Each number is 500 + 40 x the weight over its row's rms, rounded and kept within 0 to 999. Layers, rows and columns count from 0. Numbers have three digits each. The size before them is the row's rms in percent of the matrix's.

# layer 2 MLP up, 320x128, rms 0.0572, rows 254-290, columns 0-127
103:561459492478507423523532570543446580491561477532487521487445502493463504451499458407495553568541514483510520455474446500527498568495476453481539591515554514565498434488477556496498464503544580557444462466498517511488468524533546562507587520560496441514511539575549523448487482480449500486459514445477494502473548487491498577536526541531540499480556433513469490467531508471427465545476
109:524507560473433537541578435440561559565495425471430514510528477543543472423532437530465461460459492474527528480559498483562478453569478503461508497487472540560501480562549477515470466472475533499470463450499488415515513501543496468487512530445430503462475493470569473470469487498440469488543511478421583471514463467564490513560465480525538495476422433499501504474542477515485453419485
112:466457442442513535466493465419518413529473465478482466481538487409455514495476536466458525504504458485527548466505456591486532530457478505519427483514481463525478541518498480492545547493533464532563490517465512416518431475472476538531526470543508453504583458559428420497412576514522507501495497503476525462449401469512460477446474477485470589469463487484507475530553446519570481490466
106:428496538484432495508550507494501541462564521458511505505490579517541497413533498452513490519556495475467520495513514357454544492454559455530440529436529493470532512521481459482482575542459525501478513503520595431536488491460449524520493511530490453468501562476468541577478503490512517435508570481570445541497522533531512467452583473514522484531450567534513533546448522459468553559508
097:440570542572543561476500480454592468530439540605515461473557525478520487493508528518500514506481598462528563482560511493521419495509512490509521512497522467553473539478485465492486492487435535505472485522418493483495505513476458467480496552447530501485472519528485525536501450527484481509450386505469477479472514553534465463563517496482463476452553518543485554498381482564566511406474
102:468509502508462498430424553526463427561557513437519535498610510472510549516439443498477457472454542472549518508501489530506517526466481482491425494499485513471535521479488535507479526470548428485473516431468471522472478452511483511466574490537501489472558400543449515437512544566561476501493567499566441469512472451480576451475572512514427513566452507539503542528447530485537491551457
097:510464421448557507473461523535579505548536506498595543577538473497530534569460542491469495512504495515479498473464515540535521489566466502503553495439549536544550525472542466490447416477515548523506505428462482583520516532537605458507510506479480541533514496505507531541475469543489519586487551512525505441436510555411489514463460513517560524430480523463552501511515508506522589425517
102:517515524513525519561515517546456592509490526526446478456435562499545464578536486539527554493491554419487397454496407471494453491517457472471565439502482574497439537502503509560429474519481446510422570567503505588546503495531497510507458519535478492499494541524486543528500502553524535557539499526526522517483485531488529497507537511519450548479537438489526474501450458425550517582537
093:528502537524556478483562517483451631520504500501545570560531538546527537560504436451462532495501505456493502427534542424522526480454494532528511501469519492475496442522539484526506535450489484516484527539532493518631486503531497478547512505508515530558514567487521499468535499399425467448395486406509539579556517568514483535523520493517538460484518469491506518496471500512531443441502
118:490512509522494460456515504561511525512460521522509452477459627538547435499534542490561555526451518475450570529484456539510484537485516462551480551459474448500477494503510525495503554438515469487563505458607545472479463424460541548509503519490535499512443470501540446533429559485499542489460509445450470467535497496469513551429497551473432525445473521416507469426532517439555442466537
099:472432504562554451559500471515490476476512478482459451491428514520480528510440543441474476425567443573526458465501485472591519448476547494473497514462516512395478530432482500515445510441540477496560519458446521560534501516442501517512524474530550509550515584518519471509492462450536488503504546468577487485427544539451525472465538525523462421535513539509457456564526422469497532549478
092:527520550517482500519489529554564539470553554458528454488585479490555550481522556593481547551483529527525413505490492478556471515506514466413535470539474471482511531541508528480454525458531519482471521510508465462531505518480474402412451541433386501500438481444480591462491492468486512415507535517529481577470483499523519481549455511518471545495489460446519456503445462534472509491430
088:532484547493544540462497515496544457488508522509506503497551461480446510436561559533476551550472500557561507549447510585539465536548530537446510487499523468458477549480458563496485611428467444518537515512520533499507490518527504457443414462431547525520516532502536441501481512466497541469482515583416609508504521493488479516468487551498528429490488428427473438445498483525493464433489
100:501555480540477456516467493535484528500480436405531506504461534495506548517441505488557474405398522423489509493543526508582565505465489503527532473510465524402558468476511448558435447479457438491421504473435528542493456549502435474524502501483507536533451507519511438474532482511504534461442505511473417533535465498472461510486575533568471472480509489541531531537464452514513503593522
083:528398487601546455444562529474418506544508499488496508485485518574470467440500438558528491527546458484512461486481485523544531513420586512503460594452484512573479516569512520461478476440456476568519460469534504492492470511505518525497558531544458459497517481516559521432443556454505553525516546501437557524556522495517499522498504512525559576474506523525517552492554542515507444558516
095:560490506419511458437493510456504450452497497473534491536501469478546478567473509494404487535580510506491497452488500498449444509533421455474519559427491536515487511472502521527504541455500487542451466487499519473486487431490500550554492543467484503493510519516513493424459487486548576526476442586450592541461388462474533551490489527440532557525488437489426465502564408471509478520504
108:480616442462466483472551548463501484567481462501483493499544563600505485569511490509582489509440501483546564485536499535486518522496502496497472497537480505489505530523494525444555567494506530563461466471527472467505475452484608529463574497444480488511526452482509499554470416527499491484489483460483541544497485433551478493459536514481448512386448510504548496493462424466387505533482
105:456479524523510494586494446513461506516552583539511486496481532521438467482481474491480517541487588497551576491517472453551552537531527492512503481477488486486519464531559503492526480508601552455498484506429506483586457478533471618481541536478443432533563496508499550462488548446422480473496504522525534452553478508494482458480422537456510518463533449442451514434402444477474515497520
090:472559495450475520486504580532514511463478516518451478438528546462510455438517490486481434546517515440433509565529430468421513508504536509485511449503534488493525486531475504527475469496511488527443437467487476491457511488491478505445512555485457441506521513477502404522529482513481490518484503567405518520511446441492532404539523517536479539399458535471546504514576456394569540470591
084:594433566575512471561560451546478540488504559491477424510500518529477454544491495543618490452469481477496490511538501528513415519418525522465539459511584473514549507500497534551450558505496479475488537534439541531534530498488530513487547500510486490465529487390514438486521515493547474548520525468487490496579499530480516552471600527509550498487503524475525429498474467419457469544496
103:501520491484530495483451472477495491491447442389442490426548483500500525550489501544464449390494539451536518440527522554527498556529436515451457499453488514481504529603476441457527547572482494485442437505479528424450537516452482541456486446473550534523509434502455502446466524488509540524496505596548525462493409510482489489502482522476532553470498490477463467532499509468439440507570
100:537514536566511466496507579571511519491516529531602484564507511569466479489527441508565547556548480394507463440552520436509516549489441493397476505503520505537500438543532470512501448502473487483448503515536496500531498539502508517523514505528503390515544478540534592494491472488480409490550524497483531570457557515529509510515521498460502501495550431514469570443420519519482550526484
104:523517501462484501556506454438473509474515477472495507480487553514565487447595502505529502468445473400520460432518465504513510479535513487447611452520459492442487528504522471469424454569564477561405512532460501510515513548529471537502497513504464508513609478516506486504493526542468538597548468575509514550476523501542481484534456531540536545535452547530489556504409518457515516515573
094:503461587447527542499513519458553500516507531524546506499497513506461550505538488523459487507489525440454444507517485504473456489477493593517426516488449504475560483435501546541508510470390526407506542501517515552533521502522442458457476469460554542522494499489509493469541564488463511516475453422493538472532553579449535501592506492454472409490524494535485494491419488622534456446530
088:444462524454497455569532492517575487561500508529487406511508565450536500622475506497432496516483492545440499472418470539510567549492508491475510517501485443476476486528504483542493497475597507483470448493528470516435484496496504500432609505487427448520526429573485477456477458531514518537492483510469473503497551517452478511544499540498426521445487526574558555497535457463580504530487
104:521542495454492485512492541537543441543450504486468493570524458481458552485447629437525541450479545503467507518441464551459596532528551542543539511522494526505534470471467482542507537565475476463506490560594489540541464465509410502547562462513466515526438473561506464538482479485562547496566537499532515460505494505514451521523530428488543528476488472568461532435518522466521572459515
100:500540489525504476523510487553497517449499473548452420485387561502502464491456447503515510449591523498465490486506473452507524473578523511515554502459482454486451460470464554541497454492461457588546457536500455492491522496495533515506530603555449481513516555465486527546571502470562530534509494502433475489435580507522567428466582488510451509534522563492519508563489535445583511511502
095:535469508480456447475558451477487621558493461454490541493451513531585472476533459490478481500510526435511484471505520463482441475476454481468582496460520515531545486535477530462522525546478510482535505540561510481525500436532545494541501538486374570475498501475460497465489480463488577521472442538543568501549583489524501505485435484533574459500427409483483554513428496442511533511480
099:544481434534453517505492508496464512502488579554450515502519547538483507496538487545504579531445458521489522514438506556513446547444516458577533538485464550475482517493539489479461486501475465464520537454528530534524464444447556496537513536540538494538474504515512427553423491501447485515517533471463529557472597491445502468464432395542480535535532491456573449501560535448619487471526
104:481533457537485419560414517540488509535542525501550403502486413471486490494451566460509584520503545434466478475514560481567515616484493503528500482472498428488474535477439481457521414523523439502477585425463505460513565569496484532472438515548562529476468494477452505451532443555489522526527507502528516417522495537466485509492490485538458510521522525510562516481447499477516493472500
082:512572482489509471514490529478544519524530491459523577546511528491460511481578486486427551478552505548494499539510491458573416519513566466486500495553462471442446443436557511469431547462504463587541475459453486506438491490495509569480568543513566472441571542573552439438508491516476516552476524401450487522478536535515530494540518473458481530453432516533511491516550466518484525550514
103:503454447463562582485454518474489489539438541462504448457502498545579477502463442527547445422499455492435548513504529557470555465553506490517436515440516501489537551551510501506470494489545486516484507477434498449501482489423555573481512481506530459469531484474491471533513470534551592488479506598525560483472425445500507499548507496529477565487443544483506494560520423529433468487586
095:436525513465468494498507495421462541531421459516484499509481396436420421503561469486449552508487447468487499488606469512470437536469515471541469473495458517470483460581515508510405548542477503572496477591454518477531525528524556515534503558502569503547548485470515575478494528491479504550507450526501515530526504461538493547513475534456493519532529509508517527526517468406560533571510
112:498456557575476504507500447559517441440555546529487479493540487488498502499510505487478550554508412590511585546518529479446486456482542479524519488557513502486388464545497579532495574485537484485583468488442491436522486463482492514508480525494501531513491531503552425522491511490487462448550515465428524506443502569522469557518478530429466477457430534444543488449502414511549452518463
097:562516460481514518523497484463481469524481545509490414557496496504531499483502498476544492520462485415549575438464465531516458522525512464481601526531418459580460462528507525429439571515484473465493535532476474574536503498559466549467457466496416491441483508520504510469492576513554463449469471470441521502537552488474499505558542465492498537470548467450459523506499559425420446526426
101:479484469431529449529469486485518463477471485583517533512556471468544485468485554576504546510440408511494537471446514562491468440540486470464476460535555517542516460479471482470468464569501505495510488493501525429554406409510515506489507485489485450415459521517466474547542617503516528435513494487525544539501502520450510542494470556542521476611489522455548496498495504512495453591441
109:468525558556474486507537505593484540497542500513426480450469472548556486514484487481500490473543491481492537480519468487543588486479520534493485419532517471535535494556485516435502516474461507447462477435550631449606515544470492528456528535502514528489531468524504504504425553453451486418489575495405455555489463550501466543470483464457503502475464510512526557460449565500496492429480
# layer 2 MLP down (transposed), 320x128, rms 0.0572, rows 254-289, columns 0-127
103:457471506565499474494538572563539491478500485493533524475578504504526432501502492619513572510547536519455504421554455503557537526484489452505497502492522463496409539419502494468463473534544516522613458491467563428513472509512532524518497519479492534506521525472475448517483518488489485460489490473468471495430516590477439532549432537522492513535531536447539449407533539553429507544488
108:542498448470568475493492468478470454463471491525544492462466512426458501523412481489559465508491491536462452483443467504420502486407464488531507556498531488484501533377476477490525445531483511403483568569451482532471539451463490515517489468407560519425507563547466486488463510479536490510532442548470473504437517506471486542530485402497448457540513508480500434546448503514501457495545
109:503553427533526585525508546551520529437436465502512464580435510533505455476530479446472516549506478546510535514505505464536532478510589492488475439422430523508569518525522454550490467523490545486536422512524489516418404515573536491519481534493526484440514519521500421522517560484509509496588474537546502610516569435469519496511487525540556510508489465490502509466482505449485451458473
109:519541447540510510504497502496514487524572532528497514459517595553454524472445529557495544474484502470472469544460464509496554512503423441475542499492469527531589441500432548480497402539497564500530506439521471468517521499492465569554461496463500525445503455516494476508530539526453393599548570551503525432524506438435502480477496553522409476501413528495493499489534541516511538517513
096:436454560532477538451482462520564485491498536527496433468500570455457496456490523487515523550481464526583485486487493484485403566480478560422473570523529558550523477447483523506469421483514422544451499441511492503566551497532480483569462553480500462560457442464536465542458482530579498585505493502465445472479442489530493529494464532480493572573443493442535499472467497479530496501537
101:448517462461429448547528477479524509497529463524513522464417514542532525596440588447526501519552488505535565457478522521535473476586445500540466439536453589468484496582499520517500493501499512451426489442558493474501529461535514443507552553510516519498488527508578526517472501491413461518424539477471560480491491544437556422495513528466493484443470567482490452507464543470537502473476
098:472475506559540564438524455490517498450542533557471532429539485504555376491492488470431513532501518493524565460551511417522473419487509479462553421497470450554527557520536479572500539484471434448578435552506543509509504520489480486540530518463495461550526536451515525448481426479456474468509445542527518500527506520482507420553466478472557471495487440479490474601503499497509512482533
099:516552488477510459534421471482471519522463444506539499495522534471441526487500494477501437492457480493518509510484471588483470457499513532484502499423565548445513473482543450473482460497501508470486497509459470579435422504560438461522564416500479420521474501504466535436492510524483573497470526467510419649515570505476486417508543441492509459481447521456533515480480552474491417478487
097:497531491496477435527472525583556452512505441501497519511488536508475513422435567467521481518487502419537487487503521517496523520467466488525479511492436426537396409483545483504470456540527510587485473492523453465511532508545549503490501520466495624515473519503487539502434479459486442514427482419492504554508477473518512488516515576527432489552474549513514376525549514513558481527553
112:426512488573519518551475502534440528467500498454535506530487526478533480509497498445532575508519515555463551517454510465445545563496532497538490513439499568526499526509511502419469538521469500441438485478443541445474507401455579478436410492454496517501483565525443529526460501471590535469463470508522442456529485525459467514456460570435556496554526486465493522552578472473500519522572
098:430503461494502428491486473493466517483469529484523561563491500505457507511549490550470561518461564489514506479552497642479597410470533608573495460529511536481467501537570534479465483507532548489496522513549528519498520510502447420492486498492486508488508507465458522427492483571470521446547491520536506438505506487562411511463486494537450487501497492444508574416557466520492538548510
093:478521579493492463509564516463515464518515556521487512518507447479535559415494504478507480542464426523558492567482579492529508511546476477453493570462490557432513476515452518512479455559413473429567537498530485556534517520540488505484503502510450516548458518474530579515540507513446507477514499587514550470529496501569476507573503415562504495464466581492582527600502430492517501503508
094:486513533479528444528557498466484582453505475384490499538519523529606570501489496474554469464545478550558447483518488491527473507527495469529446454514460511486525461450488525521456490482558460529542573501560437442426584500460479473557521534553489537512484467449533517424467462435481512489566529459523443519523459509495520497484439533462483401514464553480488514499448540551504441530480
101:541477523555503505415522524443499418556495530468543542512444578527495479523516484486512545516502560556473474504518549514453481507518547481439484536515504466483556480562521484464570531496462505470554433529525578573434551508479532477552455454421483448494498468536502494586523502549517471547511531565497511463514437534531551512532541544468557597511533481561501441528560495511426545509496
082:548492528488482512544537460496524531448499478447481567468515518466556527503475490534472525559558500550404497456459582451440495531482411490487561490512517540430425523524517553461524530478501451507553453520547525453502479543486475412454438475542553465511446546514504462466510574489456453466468594467585482490488498490474567442511542488468505550512470588470508480500538540503530454531498
097:563579513493536498511455419503466512543493469502535505515558485546461463492558457530538491567456454554466534483513524506499500485519564459497522552570398411534512500530481540454568542515501561475525541466538546490491495513462567437519539407604544511482525485496519493434544513565460543526570477490462516506501524569428533523527519536470471519471546461522549495459532525524514565476485
102:498600510502518482552548538515530518459472435548530493524568515514497522548533490506477496488450573511514462460423512488453544509518499478468464489497532564574506476489482494537390506467513458508401547501546477532510483454539448460512468461483490559455563497403463535595498482453513553548466526522454536545460552489494448499512431531418506438515445535486504509481574511477478460544487
101:478538485552496546522517452579474495463557559520508535453474493454406517514514524539511511558454455530449455530515480466521446520554481453522495571497489439542589505462464539450555505514473473466487434486475528549468474507544512431509427471510485422443590510533439517526476509503451536451508443506439510522502501458533566491527445500485440516494422585518476486520481446531537549503430
089:531498518463406518517527554500495461596491456583505454475486566488514427419547490496443501477541525487535507497437472485517474533509524475445515473518553520523501471586518517542437464496516504551479514491502466465462479517468426518536446494496464458464523579492425444589495490445508456502472535490422522505509544472487576406492472521464542515543545541488563552504557555505481508527566
080:496480528549543423479521540379463509515492520488488439538520391494560513442494513517493482570551489399467484531519466429496555536478489569511498553510496469491507473523541556502543491499469461486552523597437528492469535499496554488528517435480486528444542433494487489552478490435494404562497470457439500492530495486484482541561524495521468497495529526496413504553485430464498552490482
103:537498477414436529573523517508489469535471532455564475628463541468540495502488572453447492613518524546504432456471486444474479551518532465483424449472548536502533448481530514515482517506455516490485538508452484531447521556539533441507523436532492523530492476524528498425461554452501502549453460475511510454496507430512539514476478539552498526526513521602458526504527524578482538545475
100:520488546516511514483458510455511506488377542422494454521505514509397438546519444461504525456508526478555455553510465527515465440565537502534504480480500504484477536560493485542499491440531504532483536451516497545507455525520508488465564392466563506491498418522496425482414441512513479516511499509463490561548478565461507437466560524515550442437518421512443527488515475478489581526484
103:485505572484435498517500493402461490462511411527553432480499435473523455515450561533505464480584511488509509468512505561522483482502529503522486515481532507451536462500514375479485477527494493525529505485507455575507573454555485462533509505567457578525523560466444465482492502530460503483477515533520469565440490493614478468564545444495448470550499514494476492458599527514549508551522
089:475449453527454510505547571539550585473483538511441441523545429497543495431493486535541493476491569459517469480498523459466480489536497562526467493491493530432512443530521488456527461479480493513494509495491558512488529425503416537468546445476493551379481460493423505509551434456466596501484468566524489587441490493474416490556442524503524489452487505510483507514481473441514534477547
087:520506567416491493472437486506519611529377521465481534504480507513445547523508495534475440521501566513519547506552389514488476507455525501461554532529461509546440442536526531542519525433517560495498509475501487525569531443540439456515503521416502440491530521556415485457502517472479503443542457473499514454461456492502464507521513483475477467578505454518428480505471516469521426503457
101:513522522561538462423431481553512465518520465465515524519502508545453437489484528494558496465498452507569529470467441554489449485437508496589455480564497566513428457532534522567582503454479523482489467479434507459585533530414454494564449575534449463500554463446532515473474511525523477528521491489483457449542549498455517504447594476508522488585513487519518470464468508475480541500463
103:505461499437454470536467565457398541501551480523556522533551541498500424467510523457518566512527512585488553531579514573493547416484492474464584474507565509490474504536492568529504509549528520503518532437487532459531515497475544543493548487451493547543504474496525565551490517520466394550485565494536545471433535485533522548532523472525515541453490444442452538532543491448476495469520
101:507455521472527546463525510504510499477485472492510466458536465472530563529573492586468519468499446528524518463467453408511445454527447475491511500522549484494518517566522401517448496479511501513508522559568534505514522510494550554477494406558463542469439462462531532497487494507483423465443450622563541501547498539453454565528568557497555486590529502556511461497500525508482517496553
095:474531560544516502565576498466507519548574496497483433528491482544533478570526536502467478524561571479482496461474469582515483480629500441461520478571507547483533468501472474493489492478505562530521501502491476432475519449547578480456462463582527511530533448479535484511423528529485576530515542463517448541505503472543505505468504452541565544503489479545478520508496509607479418517564
100:479494424581458526564466487475460516506444535470432407506438494441437589509539447561546486506480515486442497461537534455430542521585566460563434442463478538484478527538499502414529497565513530548503516521487430491449521488492482498547452495473483501522538566518552457506490499521460507447539513539522454441446469533453483505427473522509498477470524529498521532475494546483475498563450
080:547500524523459506448508495440523482501568374463430463448538504550513534466525439483482530492498485501498478443533484537490515510503504502457485494530476413453502449519470449456538447505517559586483481545508462525485513460420484420452532522527534537555518489501555508540490492498498517545474507497474438631568540546394546494458513538520475490535521432487563496467506544533475545459488
104:470422525508475460469506510487439518474573493550515458519507429460564611543430516438498478493498502509493429495444514428436464559470517557474460515492508570412491464451500531490534504497506463434511530591560509527469563494504473473475484491523570487489488500488479536507517501458523584558494537461603435520498464492555440493474549462546496521549479473532518507533455539449485498467541
097:487503463485538489504502522550573531504594580497538494457498424504525479392452527509487516478506466509565445546501502443585551465488498503472509483493524485496572469530524469537439444562478458485529460522473512500501487532565479575531521435517585459523455496411448574461476474449510534458484484477526542482475487420488513476535523466437473444516493547489541490504408544530433490483479
113:491560491562626511531468484493480495451466513546497488476490463463521441464469510434498461517474515395442523450442505396449588559471590503573512525524497494458446547514458582495540445497473464460523501540444497468503537534510532456524490493500424502503487537492460449493463502549534548482582494498537456495452477461427427532487489519512492556495475536482494510523495469517487520552459
100:467512444500473538449541545537560489434492532518522529515486546486522505488466519501473524586470485511427549538510499471466486557497432485480516496461487420595505514469485490519493445568523499522501484469471422429418561482501537471451457477427476527540443598543562483549565473475475494496473478502511535508532483559497547496458508595488560574474513484443567545515463540476528429508521
103:505518524549507477422493461522524506528472517506500532528499557482551405528545467514462543496486515434514549509505495606497477543501440541489487438578519483542374547567515502525449484524535452459619486464501539541507458480512495473474444466569465494516512467460493464476443532494526500473476473482573496507478477520481512486540397438460481494579516466484499489566461501526479430531444
# layer 2 MLP gate, 320x128, rms 0.0591, rows 255-290, columns 0-127
110:497579494516548500485475559552507545473522556556520508541468518487491560543493433502553481463562553500514554512460447478474524432467542450511467445493517441504488461457498500496560507498502470546509513556490540581472463474502468487501577501595466538528485445478587496550528470518571452478540484530527422506485603483481530471504499481490534596500504517476529480606581539457531524477500
109:522484458420504448476491506478468498573507504549513484410519576538479472542523411567455479512437475456489522491553572495425472534513502545500584490494501435564422549535502506516578433572550495501513469520490526485451522455464525545516548539560476530516464452514516485431511513515434489567497506498430486465509493540517515483506507491518483545496415451483503503530584517468509582549509
110:478525450513481623518562533565478454525522450601482505422471492488445519432454527516461468511495483555512525496470542432521465483506527494550525499493464473568450518548480532530448495508457518449490523560507474495482519540496450442553538576534480507509528433456492561495561545428494405502449497559509433491589524497556509540531469470510478547455535516458486474508551510509546497450522
090:471523530542547511581456498537426475454502518480503422492599498484459504518491569490611529451446533629496439453452508580510505535515496538501484495457492540445514523509466490549522520588544520537524518488468469481503505538496453491454559537461517487508445480472498438522467500501475550477446518503428499500562557468478524439456517504558425479432492491559524505480501472517518493469430
102:463497515478523525453470509540403547436546556498520514530519557475512471432540464463515528439504475510516533514498488517534471443548440531562474495548442552471487514442550442467549481542491487522491574518423438497437504526476475458508516512569450510476518548476467518500519550512593494513474545472548521516491470472518564468421568512476488444546529525514422586470459553495539565526429
094:479472557393480526491497505519503567493482478524522515565391499533511480486567426469519516529495538501485471539490480392445470533440500567489503523476496467545471505513553550494525524489579481463509559549546524571466421492490457431509527506549420445509463492505458514597513530548476513517512458494551479470552562464465517454523551539507478523530528562460518564530538493454513520557500
102:462510538580487586551518486519498401461557476469443574483600474476572506449454462505512431514468461520506513462513501446602482468529496473517494523483537496511583486505497517471498565486552548489531539477417507430472457482448479461464493529496499540483593476432567528470488556474535478515498519519496542509519500447523465444482530526480477459470488587477466492459501486539468467537427
097:573495547531504530505532488464530457585529482541478444518518469536470485571548509561481537449514491535515484481456455508489513515451484475493573520450450421548500470511447493521480537543599596478504402479460516533514491480540517536470494554571459537492505478481526474428465527487463515496444479544514557465515587537502468560471465518463564542494485448447539517501539445479480547426424
106:447542510450469543493473588485503509472510492439474493440554445502482535501512461507521495464483546470477540414527446543502546572487502527490437498496468508432486476636519519505564461564545510501483457509514501512511504560473443496464529515474506489460505488485444525475398453548459606524524491494531448483526478419485538412533504518513497441472492442493485511508452436568538456547532
102:525488507504581540497464526493487522504524562464484531485419551509520552545465491540490467461480519485537432490485510462512509459514451552468501466520562480451500527523479528572530482493478519483440456451508411519483470488544541511511522432472413520508464504427456520572448504488528514493504445594466509559411505444513533479508555511602541550487364498521503424522494471516510519449503
092:536473482550485502486476471479555504486456450507551467505532513603470493473518517596556590538450559475538495480556508614487485520542481480505509492516431469502522528581484527541467523535555510518514503563515458555532555522545528491446543452457439481458410498505462521428455561478515461552488550530481507499497587513473489473507502587513449521491535468464444500518559425477501489519477
094:543500563498439622545501503567435530477522475468501496473491497460551528521520532496510436501506550504424482515493509436417532494480531481461484549563493508503468510465510474512541483513551585478493529528490577524434500524480472473464494435565509520530504521527463480509471540476537509516454466483566522424498460501502493523557515476522449464539436620626536550527493492546565497464490
098:518462500447514475475563532534528497498462457484515500419523483435500552475506603520539540473522529488489417562478519484508549513499586452558455553522511509451526423405469479569495464473449463410489501539551526492526520552451438508519512520562557457459517531534480505517515495486453462514538493508562433487503493484489543545469485473494593439470575494537505419476473496440538465483517
078:546443516519479429452484478544499564530577475518430490488549541496519563519526483526495491424391565588548463498472516481497502455574458426557550471457471540470534507474491469483505518527487537457532513508527499491435546538516503483537538541501375508453494585472463519471539489460502536499557523479445511568512572477494476483459524490464490495514531471501463462528504551565553573476486
092:534441482501522524397499481504505543564447574491542467580532486503490485474513528481511494513511467425453482523587482475520475556495501562468574356503492442500502503474605512491492593527474462545466467480478476443479520489479535529487536512489498535517455502507480515517529560548468607468504501478520533535536526497521527505593509545462492491469510562489504542478532461429470532512429
104:412485491499523560497483471569433505392517508525507556530456579481446510509532459478499531457494495528513535494582521472522577484485466552507485530453488605452534537536501433522529432480456517500505513524507458566507512542545475500538526530510553522506469486447578500472490510541483516517520486478581479565585462510525494481486539511534448495498625484480478501527530561493539561539567
101:440492504516509571473478496470546430453509517570471520519555515441480469503541527483435540524503442629517477490473525559535491532548483516472430494510554528514512506487533549511554548491564519490536544476469527530453510443488495450475454487482530522573468479532461512537478495517498445493516546454421506481470509519454529514469550473414422340493480515545519478468500446539461462470484
088:489466519478536540564483496476440446447524466474475479488482453483479485465443451493475493476433478472474514460439518519586447529525492564455487467505475531535512475566503527501505517534608464497484516479511436496532494507564512500535529527428472511532521497445536500453509515534538544558482433471533420446550414492499439423483558491543466535441460449450514482460384503456503547532572
080:509504471488500488500469536535526551513585483539472465506484453508467525527594582509503554462422483580527483578454465539477493502536559571561476478531435481505453520517512505494425469504610526482456558444492540542570458489491551540501479472447522494460457470531522505554484451520442512476525502498488507463494551459449480505525414492491507541442543442530510510474533546566542454434440
102:539496371473468480544530469425558501531509483525499477565476560541633508498539494516411480544450447469516519507531533442536505544459500550499576439504565530515553512485549518494530460494510430426529572495493497475487505495480499485506483464504527475452479493471471410499540571470486484492457511545398474517500478482456473516465492513559555582535488498526525467475512556470498488464490
101:451576490572508546548475439523502561495455517508470475476501454504483466442543462490573568506483549439504594530549495454430486496454536530557439488519495421488504459525498490451501483448524503467448479520473548480552481547452477458525479486449520443572495437500581543485477512519535467421476554440518555480495527520401518448489488476493496543557560521452483557476497486563491467498542
099:397425511512533525539472561528543499474529406535450554475528552484551458461508511549495477453441443544489487448483482414484477482494451492505544566460489512460501549485466484486430486560474477493466505501453436507539517503483468483391562512511462555533434548537539517530485477454416448494492593451514459507506592529482492428461496484516456500486550514488509489520521464525520532550499
087:535464434567519500569548470499490591490530497508546430507517454471489504507512488525553457532509521486466586540503509457461512528419455535543506467459584542460493562486402519496546488474481487487500499467450487475517520558456564452556526496469565461545484490455492493489514477473463521475475505577490490466442498489461487502553480501605544563472561572470500559508449572509492448449433
084:483493512577554510512504394494506392466504499438519500477568446485510497543493552483532484489575555537551503528544463500541521558535512482511488433500503499521524571447499512492526504457483509461470490461488457408491501457522501431531582545518528532487481439514513500553540517513554385525540508531478507424471497488491506488570528514505571419556490525480530472499479518449503397434491
099:542471468461452466534472506461616517523483487592561504492509494482502498499526515501526514507531456448488486468463487533494573510616468563438601473485540513531531495485493511532486486553488555535481550460465449506535523488531490460406519432493467484485553530474457434558551481529458514442530556533489484529419548540466532521498500431529518433466492524525496474507533419497512573504433
106:467461495525480471472482510527463510475472589546538517444505574530480513522503496463457497478517556506454499510532473451538534428464521510509506503459544557469471508469539557549557472467564487534538412531395493494496477412500554530505488507531542480533477550507538439549505516496488472507395486572555448473462438480539508497530538530624429516545467492454527432539500474499568522521512
097:453529555485478548549474559485487539499520545561470465449484577504575518490529478532435489456492601500472454534523392485557513507579555531486536558483465431533514424534536527523456537575566479472472450519501490506473514445478430514518549473489441537506539499461512485540451459553517522523519478480503490444467506472400576463562489512550464512472472480470507557484546536483511489526533
097:512560462481405558493472515537566506498447495562478421509442548490447447517506514571480485462487468468491477454527471484526548502498527476484516451527511551480525574499424487554479472507568473512447490542499510498375451488469521554522494498563478527535506500497431451526522454511535531544533496464528405538458485493466488470479528529492476530541409540436551490533568483436577537487459
097:488482547517482550479472459490628507516506453534450503483487537522486482483555590531497496481436469574508499546431452500519515538639531566502587483447469469484507537580447524533534468511528506502524540494560440513467549463489551452463466491507461468516467557534483473532519498462431440509519560527425553497460506500446549463552428482511477456473532498480462480503514484516517520451485
078:548518457430468521514488464444561464467490483431498458590434508562498480502470494525541461496464570525484494545475481444456498432500495480404537560458457516492487556464481505499422549489483502561488470510471561525468505471494524518540456457485485501470465508535466431532494537483486511537410496510585457485551500536452520457477513458519450589584455506501494447573546470491569525567519
105:390541517543496469515495480443609506462600512551483453497530534535479517527533496535529508528477589463488488549442519505540453507441522536492490492507510457470557531448469567442584543462477474491544497491480523450511470475513480456482442444464509539478443517513458451554501502489444437480438460472510485503535533549473476449533502479514522454528525374507498480492512545572510549427510
093:477520496510528563513515502506464443488465467499448508428552497531537534498489546552529469531507421512480505484540491492633525471535569555508526473501500507546519559512555481519462463499545510562540494399484542479463459560421519525528569500601544580513553494501511430500474507515561467486522515431447464468496429509506483448519501447547511425500459514555538440503539508485469483487440
112:468483515563483516553571463491459534472509521488522450549505495524488493518527531487469560467555539527499510541580471537484539446376548457499443480570532474465533431487551493465535593543517523467450512530477532500476471534554490623439549587542536494504539492489505474493472466525525503513551478468527426573495454508548497465444514463499482520514537441546454507565466546470497538540503
099:448424501520451530503558471457541521488540562514515513539514498542495498540506502517519481448478486514537423530514471540565493540435536466446499505458533492430506493510508597499442577510544463463483523485512534512532550511564435556457567538521477512510517526439487575488546504510483514548548445504567576530464548533557431446525485548555525520466483545520521479565457597434518521442476
097:560459475538465583531564478483527448487452513489522517464412509495516470442463499471471452563546453553425425534409454421445560480565527541530488450487468543531548507457500478569566549531463522471476491498500496499470510452475468516483512475515500483431535499504450445483563460437552532501479543475472586500489511505471553517509564453570490483500480564506490540526496543472564468456480
111:489502494475576440452479492475502497474534533480482423564452548490423503487502459463526414472536502490493517510533450590470485468483490562518464494484493418411451489564522484469539540513526507579555490469531497552478512434526551565390594484515510523474453435492503510499453541574497610529469500483555514540516459494511501506482501538496468519491466535463474460487578501533489524542472